{"norm_eps": 1e-05, "positions": "learned", "tie_embeddings": true, "lr_mult_up": 1.48, "beta2": 0.99, "warmup_steps": 200}
Each number is 500 + 50 x the weight over its row's rms, rounded and kept within 0 to 999. Layers, rows and columns count from 0. Numbers have three digits each. The size before them is the row's rms in percent of the matrix's.

# layer 2 MLP up, 1792x448, rms 0.105, rows 267-373, columns 384-447
088:460461458500462486579564553491508583525575482546458548548462538517513554511477398562510477472519563496495460539461450460462509469520483469447429505411424564463495486455502483528445459491535540
091:494456481479519518502503581515479550500453622501572518482533492641440527564539528473483564575536502438415491486517633464481510547506537543596580506480473489464532507479534520532603477389495567
094:502515543474526552546519589526540448461504426486544463556554420532458602540494564427518500441552463464514508494569458521507500533523505414527594506470439482454454517454496541534538489552440359
107:437472498487537511473469529451549541533570502503454510441425602531472484656482537559562455487472500499463567517531546602518456544548338398437509436485513436498419543466517428604497462481449565
094:467494496511489443425568522413532520532416566524377433488518508497461534538433484555447555495562538529602470546536486568412496545443587414481502543415547540517532463514518496501575532524545437
119:544544469569432551539629391534489475450504487433486602494487536665474473481520482600575505534445586547508404482548511583503426414551437441610524492553393465575512559499490522462524445472523520
101:439405444422513497553499504465543477532490469479542552530395630507493538431396610473538523544489450403424537526561524489528496521526508509510523516482523574501582487514424514519573546484508541
105:519493492512424504457478472490488511525539558441524417517499489529521513532430547440540478441484428496522424520501537432540515496529505459549440444530589419418504489551469478562525488487493484
104:509503472541512483567437513396438530466559506529463414507499543521492543579565492523488513482487514508461501494466431505525528575522503373504526492501508476511475529497505531549375566483583434
102:531530533520473508447524491484488457403529448539495544521528541435482558508516521485452460404513449477481438567465543404506542391439494485536513488484478547601516450509334579511424555493542536
116:451528497394467498431535539517435517631514456510530515445481566499498544571429624487526458534653502468536508431527397563458506542530490557427537491456555506576479455617499536364524560504452459
129:502594494556471473491506504535577528500479522438516459547445448447525505499447594486510409407473495585511551583544473525466559529541534419419543530557435478490430579595539456404480564444469404
114:430538548445478566545435535536476467536528502463535455516503494539520449446507547511430440562515557590556483525544534523435581600613547554476583575484458548524460501586460539504466500560475637
102:499426577391504562558453505503380572446438465538579497474517461522448556467379473553404535514470437460598481493498558552486513513520446433445574438473544450532564506613447505389508518461545542
095:439550510503513450434508523511491462532453425462440411580526633505417427572513540492457377483530507485509589441458471542502589440418442438544578469479496495524586573395485442442509498462532502
095:461481558462481416559440508529488470504564500462518641505582419562489502440499556547458567471500522480532423477449478432483495567436520498432482508503478475496401450514477542469403513511555572
104:518443475565510505548541551512469498523451534459475489480539569640533496518504529565511502392506560499482565493511519479454365468517502578504490550488513536467506405462468568515537419562527530
094:593488476539509486497466470527484424521525423461468461557477504517565521470461550525504549545505553501581490571522496565503415521480515549476539491487475486413410438443448536539534610479517543
099:525501523439468502484499469576547556428579489422478513532546536489422546501498456488588495510542402541454500535536490427497469483440499433488482528512455503544451430522563538374515477404645416
086:572519513511592544535480436554454559513419492439498428523470443503585523561533490528497423459498533474496527504512509546495496472477574510511581531455455591494541441538490503539513458532539371
100:535457545431550448517440492519432487520416462450579531479460399590596423514478479493561481573455496514570434505500462551509477534453496490486498594472520505526541475482472432565496515470588543
107:465483545550478484494518472541456465526492500497488458616598473455522527600461503515511499471457531523501420536464494561526550532453542441439469414467496435448492526477512452454635537496492360
098:501498476453476499463430371501469491507376453491496453527481448584507502458508439438484449531564450531430554550556438537543544515545577509500486406537504532427468479411580402487529458430577485
098:545540587500561499487477589532542522418465547536435484611428392450483478464452406497458535565497475492463581445577479473542598536581533545464535528518464582606558558518503466550455479412468503
094:558444482475517549445478562513535544381552603572512542499614564500511449530436534479510453522548452544472507520487482511436568498494453488498479506501493552409443492488512496489383464532526612
107:643450536484403457443544563467503499518497532488385402476436455480498491560510557587514483386550571475511504564521611474428470499533483465577400444487484522499504474568450529436431626425466452
102:502429483510546514449466475504484487423479487442604541526583561521600629455513489486590600515468475453543497480484447446559467529438504522487559485511499522506447500522476561572530525450508545
101:411504574473485435553437557445520446500441559560519559572540601468490557515502510490434484507444480549553493482487438479523514504439484573480470486508544500551465458478486518526572500579538554
103:495602460518535529489412433544489494596511550542546372394511483553603480530587508555436467487493474559444593512490476462458573489472497564539620623544539479425504494497538500563517551557488531
100:553474439590508510447517465516522502484575473417488515498599558532557519473406506499565506439517548492475511458489330544519515510433598478467476588568434508456473532579539458466508490573570509
079:412563494444512550524535521572437506565625434610409484553464553451491539490515459559485421586472469457548389491567495461455547501393490487532434477455502455562515573422577466556478454412533586
106:593574586540463492522438507491478517600498479528429447457505525563593456549405535481573469444540533617402481414453435445485548510562512549587571494541453492534503485558521430461530549472534439
101:444463505607497508512479461431544514525520546489489577479436460546599469500463490575480542531441509526533505578491519483528505410532569653437461512533481452524501473514589555473537524570469582
096:514466530459523436471452505524511470566488605508594503544473564480409599456442483578512423490428504539477462480483461569471548520526475467405507414460445504455495542494472532639502498494419409
086:596596503501524472444531439532494419440562525492558495576509510522494575640510531505537511528367565533496508467456435523565504410466518500510481501447507583565534511586492501610459464545517412
103:487497556477510489388474552530442492403552557640475390534494443518517466525460525502472511459517466480498494542540490488481492583415518496454520502599560492427574494417545534482528478456464378
110:493578642509542465459521562530532498494528576447507506526447501546498455504482456498513422439422495487473560501463570441514588472564476545468422552655454467526437548543566479515486481448498447
115:503534442585557468470467501517486529474504589491514477545492496538545516539541579536520590515495438550482492399481428491449534483479511496457519617395514519572446413499624494497516462475585514
098:473597590400555522436521491499481547481539508391538437549452589522462471521540443521474436461429506545466485458537526460455469437378504516541451465507486469486499547338594603466541611534471476
102:589511543465460417493552489500495478589520517504400446515530466524574472537467472494485464467507595554398455505522488580548474391413546556513531532459510552547436351435463557512509514486515534
078:546506456451579504560514513522451506592507580438478461470456480540471579552554526533514423541356518491444525444565542513508519425519419509482455473451447537388501439467547435478455469561451529
106:506527436496413419486506456548570547468546547459465492428485532484433476446522521559403578455476515481491509468522544415528460534521403480436519495491521543528460541408542530543557369554470476
103:430434515512557484615426553495597399484573519491514476492427468476458474436509566541468395502587487528444527500579538434520472496454568500550475471479487552521511462488489601504503516443429479
098:496537475470418555613495476559477498525587479533500464444526523436425592556524474529481523456484466483492476561459501405474444445511497550520520529498449548506501593524450482491518520532452428
102:508460395475547490470552448413563553506497406444453514493554488464495387500535463547470569445474476513444428542414455532481535459486612560538510519493564504451518485528515434558484479666570496
101:519512443491514517582494440470539427464357546489558476534490426442470476557501529453521518542606545522383571562511506518497484534502520436578512496464469478515479497474421495575461586493509472
100:471547439485517490606445408456515458387523467486400514557513539547477568504499536496484604431504408541591476598489504530505573460525619510525506534497516545463512551469480501543418413534406511
113:532436497446579512501450442473566542504472439570507420535488541553517490506516510531505455482579545521589452494478394514412466476464480437439507550536508490509468513450444513562444522490531548
103:455518576505370477469457545543461512447486424515497572500589510474486496464540480461472519478489493556473536593464448474510498526397425465500497544492544591526471483461516508536475505546564467
100:521480548557565439542423361445538505514508528447500539488517583467550570525520553438551530517529385526459458567503538488493525522502457388573511454443482517524440474522431473443517466608537508
098:541539568407497500466488647612546515438492495524496466500464533475509508529537505509479454476419518528514555548452506556492588469514518564525538595492531567443518581437505438504513487468602477
090:566490447549408505466637634471470557494538472453465455538497510506496607497501457473507510534484615475585475445470426482467515533486449576491444440536515463486574436531499492523479468501476452
103:465416480467523524485426517536563479428491527470497442561474524456489523575492594574540546422516575450536526527486439467586506450548444543534522498484391560529453566412467483493437492545453391
100:528487465549420460511521495513423409479557532519480545509439460525434500540462515458465343469551538497545583378475491467514531487433557540504456559479486564548515526606481480562533421523498487
097:432517517547501456529474432536497600507574472476477593494466524550556562503532558544510571481538492574440519639481512544597541533498478455588549584511476503423435524482465520423471451367325523
100:498455435483486362474428462563557425529464426520532511556468524605560388544607463500455428402489489583428465461353399566556402440456542528519459598522512539499494517457512407460537510507483529
100:448470480539492384537480415561567428569512530512554546502475500542468519495528556428483477542477537559609427473482450582475425455442485463513495497504544527476427491423500499527454459498444410
094:478592477357539506490447587503530537426479543477515489431541472455468540508404515501532536550556503477463474444640596469454479523448465596484407587474523568549544436560553622449509403579457464
115:440564541515526470543464492479520472467613520510476525452489492496508533496518491497458672355507484531558528416522438509488523423519547518589438518535450460471487471540515598543493463497501493
146:542477445452589480454452484420435514427375497471567536441463512483476544454572552446422462462515479465479514444479503535573459439505457483403512587468510504500344412452502473470457522485565503
094:498532490442526476529468537546552542514602543566601489595529540508465489512515606533475484487442514480535480526435497488563459475525564477513522590580430481440413506444480499484529501557455546
099:504527510453452516521447501465567400614478508463494464529427591461517596523533498494418520555555531530385516595480444459527483501483482437513519477475531499477562526535394479512444525512530479
098:488488435532435469482478586456486528495539467485496487487500558520561515507399504500472508515498480469449489496507494396503536542482509458445488453470550460566562454586497501488488421431546524
102:466438444546590556420486539472537524492551449454521553537506498516510413451461451487572458509474552490505518452377504498521428476458432427494413531548456497553511422475492442485535532509453477
102:358500449480533440403398457518494520430502481454517554479501486416528518412532613518542522502514491528543645464488516513525539426500508552492409444518464549454384446487519491484531494530468573
100:588378560471566448511453555509474477436499445559500495570551535450529538580523470459466470477502552487520545451542483501529554467516437535529437519485472550474406433538492476499551554515472493
096:537432417532463454500457498569535536519430529546415562467418433477549506527506530425541519520427569493502496526613491478411496539500479477544466422523567473483456534525421535513510524505480448
096:500429544547469454415542561469568459606496525579513498557498529488546485488477488554444540471533539463572463568391485528446476418533513536476425437571527574417512459439538562441526606544535410
101:495525493522408529573497489478628442430498489390518465565444487474561470541542535517544456457525522525533482470473468530574457489441551496430535560535650535449533446538538522446501521515503463
105:527376573541367488478471506570472478507487513432509511394478531501516477566558569539526454456500449546439460456564429490495383423494555468424474520500388549514509518502618478506583477550512452
127:637586518452497456591538491466406425435531495503492550523489501483494515548502536553551470599530445520459543515499505518526395484509467481457475486573524521595484426466480420516482573477536428
086:537505447564447593538503483426516458528560544470518451481486496486499450486517514525508506450453414562539495566449467475549571462444489501514455470490569458471484513497410573504561533565451502
104:442521500525471490428493466515528472500549512545515523447465429523501518451490420512493540488510474575468550476483442529546481531488531539483573495453452489420485481470507509532468592488448531
093:626531467474530553501440440568524523425584549476446461482436570495539480620478494504544496467470551420459475439508525491472473483488466471386487504481496470573517493490503514396579561473466469
097:470492509440414450529419497515588489485592514554532496496493594471448467470443452474557474561484441460565579430560481543548517487481503562564509438556494568538507524400604517523399434486521443
091:522435503499474497393507529506458496471446449439555474487526428529536530505434454398511488468562413572472465521544524542469614539441494480562525503513497529509425579448482483546443489489505560
094:454486461519452422510537481589550507612496463550528538448634518519561505457493453502455495468546494420533434528587427428438467544434459504496494525452495448547455507473445521470463532536538525
090:449491500563440484396399479475539631537568479494417459513516485519519497535521496500415438452550441526488405462570439614562548488503516384547465510452525454527488525485497539496643493485465541
100:484426497561486608532459526481490465443507448505548545487598448540441525524389461431506517477518426526425506569463529429476546526343525555642522531504530492514514537410468591488510647515513601
092:481447480584482537517478483550444465565473519485499504522476412491483518599481522515444565528507498541488431439495424540501527412432504469478499495468576498489500522533444392573465501507502483
103:452413419523478604519519596534488506523500535546483505471458549480491466556443416483470432493504503451442497364466532500422449485451551586427563561415480445526465487512453548501480553582506492
091:424568475523518480456511468497506567565553486466465534501460506513558505552411447457499450506522466468580445375611513563525581440450461498406495435487515397596459577572448566529572523542595501
092:498452478480546562579538485549479484547577536506430555443424458486391505501544481524488541467473502437427422527563372560507499526447354485448477410449441506497462588476426535402442621539572377
095:575516466536438479516433518558482526502488391511565646456455559552482508471497524575582474494511460525382537465566613499535472558471494546499457543474473503435544581457422416494467475533493489
109:577449523519429596492562457589535482530474550468433455501532417433540463460433586545347497499461499596515502361532499517509485613437444538469412495497434460421573495513512401508561534500448543
119:488522441460521400507528447560561494419447530457467526473584456573474518462566536428593510644480506548498592444492495484490516503517537508516554574524527582521469530525451549654476389564502530
096:519490474487449476419538489454488459552490521553543507542478476579476587506475466511463500474511428456525500463514505475497458392432471559468527478561483530470543472456547582463428481471530459
098:535409509481534511574557425441484569427511542427507492553481460564452592474522501516655498474544566493513540492472463485503558460404502428566424514393484451433539482557597504512557452471527431
100:505462460549437501511451577500486420447446482575461494532490483503509452505491507477466525418539540484527559641525501553532663521503432481453502543569491509452488486457565461422547515498520419
102:495451513517408511525464488577532510419499466423516473463392562529451564512478529514488368500470551612544468471543495560425530459506447571507542550502398516460526475508577519538561551462467476
100:498470447493593537519509482473523487467557517478459555427494594511523424479535439540472525496484492502375529508522522467573503531558495479497528457639486593578561477523496474468462511520417477
097:439543484604519472499598450471487511447551519459558597536587513481594462477434512509512561530466517561532475439514425404521510512508404482468598501594453484358529543475622475426481543509355441
106:520494526468501478397530500605417467437532530533497470523555558504501529404446443551453578525525426603544510554433587522499448462398522414371487475482498517432528463480541559524471535488403512
095:414494419523371502501427561573517480493443413446542498543467629510549553548464590520463452439586481448503362495551482491511515438438611446510478510532471444554515498488505606473489507453504521
100:501566510432478511575549523491495447512517441503581566438555498515431462490576477464607540541477580565564472465443588465482490477599534431499460542481632418444580439530596487455477519456545490
105:529465498555529541529493506479484475464440529586513486509429496517459417459462510522524544468544533440575437481491539533584580464566567547489408485524542535512478392451450503451501524569551571
101:477468481537493581441444490508529517502482427512421439523512458491565521533431555560550503523490563500568477589530596441518504481448548506615496649523495546542480512546494498528476461569562454
096:528536514510455402438462451461558534583444487470382459454444555507503597535468500522554489504441471590557542486526470578473566577452447576502525513458457530513420483518537536539577495540546546
099:441564508470543481541492453472475398477495400581515433513589378550545439376492520526515571458463528537438460452482546441385491537506581492452551498478498586476530566497426488579512499517472527
104:527493482623477496492538444467469497498511557502457446437456524515447488435488566531504507412476575566529490491514559503454489482476501456432484477561409531450556442594448518490472482525494500
088:438423491570573513495476493471453496454521516484434546505507528392438402477434399558477507395469572477452524535621529549447560487474525520517401473446489520448556448565470508517543581475561451
096:433517453494498520576461493505500460433477524485522518496508504449431502528512506487462508607559449496585549411505451439493482541459417531523485475519518525506481477518422478548498439544596524
107:438481379524547498503479636513469452415462491503507551453544437429414523455462474480509437506532499573531516482539464502493569516460517511434553638552385466528449460471519443484468502497457461
089:506592542534511555514439516468500460521477487402451474483420476485585515569498592464388487588363444542478501552554457457477514399592456455515524440471396516479483567550478565502528420535512545
104:548621551556538567538367472485519500516595522577557509579512529453435569518491532437458500488492527413511452437479449418541543470476572496494472455543440417461562523524410567385533474472535550
123:571475601560501509524496434495550526527567431520499580492401553428549507497535457508478477472478642538484497528539537549416476453553425514422535530587512525559549486510451468457516530484452507
094:524517523447480488442541537554535539516505542476484518479466434485572413479450438501496514547461502556494584507416551563468511434489557469477591549496476538461488471415589433525497546575482560
# layer 2 MLP down (transposed), 1792x448, rms 0.0651, rows 267-373, columns 384-447
091:530539519577578527473450524515594489502588584511516489566491500493512452544443480592528478569439531498499520501449508470443529588538528487500486510611475424433485594532585556485451573445571568
109:445429517497452536471427532495558502512457433528518539514445432447503456493472537525467458597432480492515562514446501457557472517438471458444423444611483512551437487438537509461475624583532534
102:509490424492563521599550497522544595504506562516556514577579568507498457474511507468475452446464503450498512523477546457427497405466499490485564409510483457506565485539495533489524492552535562
104:413571506625553501488435535466612588530545551465504504466469444594471631600460560526554536531475516430471460520484617622485499538582439482486565571436496452485481446579488474528465473451454521
096:449539550471486597452481519576528529527450442491464474558467554499532524540611428453594555518463554459540536562512458517421524524504453526480495491481548508456537586464495440380471392517459430
120:440509451564367542477541487455470504491514485492570449504462494547514418592492491587469378506421528553525483457492464554497498433503465570449450559569525486504385572404395556516498430540495506
094:413480481463427513534498524552513561482365429526501523532504526501477457557445468693445566492412395422541446455555635581523591493512544499491416499464573490521525508521493505491530375422438490
104:449393511434488477452519549461444499499537501532524545601572547448487570371477536472519516539497497552489496565477469542512412407546475509543531483454556474521462499455544594556540495531451484
099:451610542526446502435463552388487547453472528558465474588518481499500424450451559581442520478503576517519508579527441537493529539542440568463496366411513538517438529561511496470468480449595457
098:569471460521565513472442535540496556518538599594531460474525476544477499503460466522440510587477576434530425483447467505555463573495457563552559513551542466423582560517527513516562514462469487
109:393537464446517442510447465525496502536478428491563572496549470512464578626424390500432439457570552508579427438489550542609510518433468571542505463526523546529505555560497487378514556538438535
123:539595435457485545483483458501493508512475472487520480423485507500593579507515542511496456485574542547477539529496520462458512498413416594453539516486326508522482451501543495497501475505566481
109:545550572520547580536517488451497493491469515497470504456493519531506496462483532520452508455436424456473491454569437433474514551526516553610597554513581511513528552549463433435466448580473528
106:499588392553569448484568510509529551457553471645546542501462489552484419480535552533490547444480545502446443507475514366504500416478499524603482505419565484531501474447607484557511447527503456
095:530585518618526515477459539389588474537460527533442501532541493499486432469489583362475480501438557458476497531424396380549608586558480542651472480591459527444558366503557456482479528463444511
098:536488516523483469471588467435494507472539608433544538451491585579575426530475529605516478557554460540569507507526558512546416526421534448493520477442448563617471532527561508530547532590421576
105:493478456488564465565565554374547484482513518512440436483494559620423564502540497532542469493496472469542441467521554486564459410461518502559458439543505508554463458524474533533622523562479502
091:450552506479428534515508528411458501377545527477546431513524532550447534540476468510454416502568488553472519466404516547503560346454571424571469543481440494559527519512526439420431428475492569
102:449412612414480574506423390482444544524579473591472486420467508542409506418515449490510578538543418539478511490528470563532486467425449472508502508525460488537548461466492497543516463484497493
089:488447515557493461459537442521510537512510482549516487545648514540486459481527463521566544505471490483571520491467524440516481558609587573474411541511468556503495403452513606559573534560479557
095:528505463534487483465573488466506518536563517460511570568561536443595507528530486478576512473574459556595605428478500501568495444501560498528421440515459525390513435471479504478563472462541537
106:606469523536441590483456522498546567434545489446415494528429479538588465604468391497474492496449430529551585603576469420484531465483474479475438555503462486493499516445444531536509541529503387
098:536426482519478470393396463517480505534500475432477527443568447676541472601530490512497438484527514545489442488561499390544481535507520490517502519498580536394451418411546519499508476448542430
109:485570520570536565453535504540454455554505442442563554520552448526422507507482482550484476492473538498475467575477493512440470444572522439467540522531473582606601481620470581551527574509499496
093:483457518532567479586449553447504479460509520481458522481504551499527413493496322489556583488443441474488370496538476575470465495404442458462566507442538494441437519533597432464442465485533534
104:548474464513514460481340486507544429470611488523456566532483462438625564508486529451498517464548437473594472524438492614550517481434555528542525575465550438467507471468490469446509467428460461
106:433518523453381493431487474505509421542522466348515471556473494510518515393504524523498491432424487457549590432555422568538469497416515437583503530434520459494535474450510513396534485518406512
105:516514541457555516508585603502483485465507518586534462559591468416564453563480429469467466530550505455492463525469485536615440410403512523434385588495467577522493568572439447550481569437524407
105:451390545481516368619506517477509483481408457489494520439486476526522518490430520518429424513520484479510521490460450636511495661455506496566507522388565437470532507430503516549498446463477469
097:566428503437467561470562571520467547547503458527396508524432485587526498487504565559575536573527444379468566570514448507443551404593617499476537547397561527442490539592496491422478516471489440
089:516535470556515461524492479382575460446434631532587489464451545490470460499484543480422585437579574545490540475500489565414443508524445537531540601553484580387513521511573552478517516527492496
100:477538406525467537499482526456451547509452544515518421517504519541490421460524483558481555490447504452508411548526462490522444436462574397480581480523485439508476588480521607477490499516542501
097:444504510506443499518571423395605562479513529544499496327494547493472547470495431576523565460508554601455444451526403510498502554529509540326523430495431516445455446457546597446574480507506566
097:500545436494643350483488443574621455564565421517502478559480461428492454480530480472528521486470530504462498510470519497565490469479473431523582427466555525487494465572371518473538508405470505
079:567515560496464564437513510487427468478536409574521401523435529482515454554501578535587527398506514486486410474521497524576517503501525457485537486544476556541507456503525536424517488571534449
100:528520530574500542497510419519482589381401520447505530552425523543482524562407475472562610475465534517509472626517490527465378531549544590550516507509488496471522579532462471424419456515534448
106:519572499487532526506579477442475426511478418513538504528465540495527587489543423538545528414463588485560536512520496425454478546502497555481499500579578492553504492547475450433492427482467507
109:439465441399565576389470417603491525510526597494529498475509453521438473471491509477459574520501559537485530478551578504606457538450490498484470485528485521453501484609561509446498374561536420
096:411455528473501575528481482467490554449535451472435539500575532524583487509529529489455435408524512514471461520530484462466488562495577590561502549541552400541484527585530490551551563477519500
097:508450468576547486583527478499575534452476381403475502415499536549578506523490500480507541383543426457573532483480486507493489544482465498500403523450574515512513508385529464524548497509508586
079:468524450575457431452493437547530501431512492452524456487479457558569585546511499562558542523462517489538536542433511470414569482495444548508439533453461523440524568484476521514509551543463373
104:563536488544518604466467505506482461563477439449534551509434513490509476498496548542510469566643522499547453583536458517525512522508460543527461521535517438516412413528447482524509596445519477
102:473535517507500526559481535559605487550457573402567469584540458554558440530461458497579572559468526480527557421532484438518593613527487553500650567523499521400510516453484437547481460478495514
102:444447520504499593577506493515477508550509523525493570476532514519562462557388509459486592506522501497528448448469586433549397510428464465543626485487420498542464558501534474466480545472495482
103:422497422552435487559571470520466525587473578564541556484504424423503514484587403529488540452403526555505470550558487568458484608507398550568445535424397436475561454512456507426548472456470555
103:504476533536530521532500499537498558487573592519481513479589505372533476463439474550383463536464467432548519539455466529518469547583558544546573479539456457403477465542484496470540491512523470
098:592499599427451509555605467424468510455489474481467479446580494444479465375535573425468488510544497516575562455459555575456542475535538479677514484446472495470622554452440465540493477486435474
108:486404437700517494565565499525582507413492521515503468497473489501444512461529529453493487515533496489450509470535516403524535516561439436512536366443468498561536463491459472397572458503442463
106:473619594472518547568474555510487531546548536450492494426549517481415551465576495528549437480475630499512544465523562441513463519434496354473507579498488562502516554544519485484509527411462429
100:527526513493517545530490594547446515490604520405510527520547455551502558541528529520430552553513533410464507444484518514421540515491535519451466588442531513537521481581518549436452447467500494
096:542448524353508443438494401535528583504587507356524488489506508514462530459538527454516528536449585450527486469465474572464492481429509548584448481432518457528473518502494506430477491494523479
095:498584406450547505455436464530514449539492473540418466527444524548498462533457586577454562542509502437503468565561548563506504510449466550566471539532547526472481480548507584552509417482510443
103:439540453504556497550555528492602497518428509469503424419540379538552485511559554494547427511483422514496476491405459431520590487527508486445470468450463467510511462577558508460481516566534448
106:489452490551561506486449519587448420543648564510550479547443522441543647498523477518478388519543463493616439572511421577510495516503525467440473471500496493628444531479472568585549441469429522
094:419470450592475545586518530550470431489601482486494540583540561563521527498611507569541497477494457561532538523558457462447479415518482509463518562520497445576532496491620601450598394468420456
100:520534505496578510480431514471567429497410572427501400469535466521453562525587530636403596520396473474564514553594607434510493568488481464489557487476530528494535357489512560459586440540448565
101:567436504508453501349502490401453471408471512447583530481518560311549488530505445557452432506443556595546515537527512532418494492471510511514498463451500491604558529412490488461497484471549517
094:536535576407459532542389468514572521563541438524491498473521478485482469543466487518487516537491482415457468512423481540495473529453502529495411466460393555532516618500501419493498559467442482
104:587476470413442486489444582539568518542496540577456501450528501495490600577467450536448457496503599591557557427492521469555493581496539504471471379506554498509510586572467477510485526540579524
124:494564467532526472526507464550527502561430551437483441575467379640499540466572544504469491476534527447515614472496484492434556523415490534433522490483537462539502449650454455549512499477598488
099:552490525432505497488538466412578522461544461524441519530495506542494509473413485404542539626461562586416521515518456489646432530576495471594450433514502497542606497479555520568449515554492436
105:547417391415545499505398596562588499528526576594493527571526457504544551533558524536511537593531586569390505602465475472478530568455506501489475573440472554459496503537434479520468438523464559
096:508503624445422527482482492488440509521442469616561564471556535450489513463506482524530550380532454513491419563437512579478484523551461489519474555546656496483535493448472593475480485555584562
097:476634579518510534615473610443496442523499571529443521425481491524539561546483541476547476577494487540557460519598349520517490485424456607411462438596532536428490508552549551482466487451551451
097:514546473562584478521503487505369537536550576584509490485430525522507510466594490485533488391580485523495442486504418365569443515435485514492499445546532537510577536596519508535545502559431384
102:560432483579453563534458490529540469583444569499495459484461504473442493370566439428513599543454531488494414501507554456503400466514558500597403520474544433611567469546486597523525509509503392
097:448466478491470446581572523485519518514524456570444551495553451550527526475533430534468416503564528422428573542462433499571453582517506528541546516426487516451564488412457541539515541547566524
099:498497523603476459389468464526605462503494518469550493465465529493545472425499496561475562461520500469596550556490508471422556536562421523519522535497637469525487409507521557465449543484528483
104:465461525530620585520467620604522585528395472524477471444433447493493452529549458466461469472481435537557559586439498458583475383462551603628461518484596453491534390546540522452509517442536500
099:519572570499425536495479457577562533507434461561602499459460448484538507459575468488473538510516456445496547538470518512415534496496470456522500489418481483556585485465519554462513492484477470
114:594561498551500513530422489583405495463527595475496514413482395580524523431550528519469557488443524520413561479471462446512494480547496521434539484431547415482474491440473468456513487533555487
092:440518501490381555486497524465502493388584521511548539467430595544504480556496524486483393496587462477547524484525418443456605551482417552519439567554525556540514467564511547547466474491433499
104:507486457496444488503554453555462568498470515543474486481441419479513574503527510556429466455476495525537451585465472522495503511541487364416467513552583386492533522550473509517459599486461509
092:525488405403465397568354623528518493513484501518530538551502540394549502527501473494452440486526518530475548455495454587498542477518457501447473475488513577583476576434550518563495596460557512
096:451495610466501508525596448518578505487496399606537501513521430550561555481521543481463552511433551491505448492368527459458489605479500438537572487502497550445538568513548521441483506374462528
133:491544475458536503512473406491518516506475549552541524513519551523460522480549480580397452553510608512568518492435537411555392519540493533410526522514516398513585423564463481488608567459515479
093:526543521560595476434578435535551498547488489460463478586438525477542549458447546553458445467501413508464536476526541470472444499555420489603509436474430513489478597432426441473539529387541508
091:379506433494533528504514452510484561431501446493506515433530500478569480493503554421522543435575464464393506484526496575490545566465518555477534491435453469522560489508468578492502526508557524
091:456522564570453480490492450444434475575514513453467500438494480548471489467505444525403547493513538529436444550496483513508431544532492563537537475501518486584466435539408478414640511466551538
088:554522569516539469475532514541429481529507426469474586505510486501471432549525476580554535475447536476597479503422509510509445501567532447463542464404546544544444455463593586576597583517484505
099:400579420478517469573490440494517542524552613562538518493460524477473561560559547527490484568449511485429509511487536507508363522539577513520525502487456447581530542462486403600426556601489489
097:412519586508487491403463495451412499523511592451526589551436546462463547478578569501477564390531510454463358520499487541554502480570507527578604531471543529570504476378506553507523445515449407
091:495520509487471510556491507490539546440502470529522507502475511483484412381513542476543391417497478485553411559470480434581487565616527381541496578535445436547480436524506471540580492433514548
093:512543500495492546523439508458587454480486507529435549446435570456457414473512412455493605503483498487481481519489504492358461589468544479552452494491527407510506481607443517484583523374484494
105:469464482508575535396572497603481473594517535488501484480590516439534445457501522496462537576544580455523526569480525527637544499497600441581476505478475505559464552537517448425530531444471486
115:564461564549493472455542553489493574508445441547590465450520548591573486429458555473474436453533569404656428541422543427455410472514467523462572440435595539523500442426485476545451591494562591
092:511519536610477454583525485476591451486530506494441458546493492511485632477467522481515516469536554555500544525531475540414518531410487515457506560560486523513420522462495544437478514483532524
101:559494514578452492594479453477475487500485490431560493531442547517492615506365483532504451491575536511577485512436532440462529498444416450544460530469493480480518480580603419490534429498488423
098:538513508478479514463516549478527524474572578527519553501502488564429489495456465480438532489477496490436611562516423446576529532519429491599461524535481519494487474498506546451544551514448481
105:579490503503441462506414466377552494432530491576534480451481567471396507467435395462563478477470543497484456498482550519526496524580538605462446519512568502408538426530567489470465427403560511
099:428481414567471518452541460513493451506546495520479526583462532559577592483520465551485491508640568373427473430586512573437491484452563491526584513465559548543447516510608505448528458419518507
096:497479410439548495493459517452532497482470384566505515494473441501509594541562435514390584373517572572456540500482569433482504459571487513453447457417575472470543540505412463495488470555523557
104:422464540527507541493620426425365558536534456516508501555589546562551478475466501459508514547541416462455557444581567591488511519539490453523442477470421450406503505584537548472477526540519437
093:490508465458459574505544493527421535460435458511441472463620568544530411429513544538521509491459448541507491496469546510491581437493578493566486482527513430510513486334480532580477558525503505
102:510489475558530392549537552550513409499489530440461492515494546490542544546509479534500594445433487530555492445487485502497379500447378495474462465486536479421498469510536476600507474543472448
104:456464470443438468443450458451532477510500545492520527548522482397431526506588525539565547415493467423458433518433466492550510543490485590493531529496610468432535581555520444429490474527540490
098:586456597530511576462486488562477523461471432575469462582518457430487471438456571519526533549432464572561432534528569463385440607520566551548454565499472558520474534529483440466491547548507409
098:437429513548472538498554484552510427505565535545421508416585477538488518564434503538479495567606470493480537497435461557433495419485495468508569626508472501515479500476455519467467525456533498
097:454417496451487585468521586433593495428504565397537461496575505463489553526578499481537528504423517464544613500615556500453519482630454447483425558500465522456483545494499466494457508481461489
104:469506513636589535600489446498525468559506402514408495511509437467532524404629522516539421456480550445505449596466486532534446502539427464531457433531514451536470446529553520466495344479486572
093:471483540441543532504558392512502525511543616495551553471540538417486559432491476476551485558430479454395516485480529589546521592592496453552537425539477469530554497527467429550562517525415545
100:502385455479468480493508536572486470578512496435467444430620465528586537446556449541564478436552529522587385459559552447479428476480455436442494568439482492508428506585519586513486516480466485
104:485522495526530501478486525476544395559503437517541441561521531415458482603467340522473422490518435522426445489498493516549506451505517454483557496536467460568487470520559547409544479531546544
086:493537481474565476433410553469541561523535518574467515489590447555560411486482495529595470487547561551474617487489568538522525507481496545501453609571562526550545430459543430524453529443496393
102:437468447573498427520616513495482502396552597545478489550478548503493544475449531624461538445478522541538501467418523430470433560435546627505477555511521402552502507514448484532478486511470443
111:540567505532503421492469521546516487534449557487455491592501569595412548453396567477513458610479536527620477484470556466483426554530400453501578499444555499529544495555398508547464445508576550
095:567502557457515569489524504510605532631480572494422441497514497502395494515532458497623492564498503517460486480550522588465470589502406505546523507499522496525429597454576489499550526493462533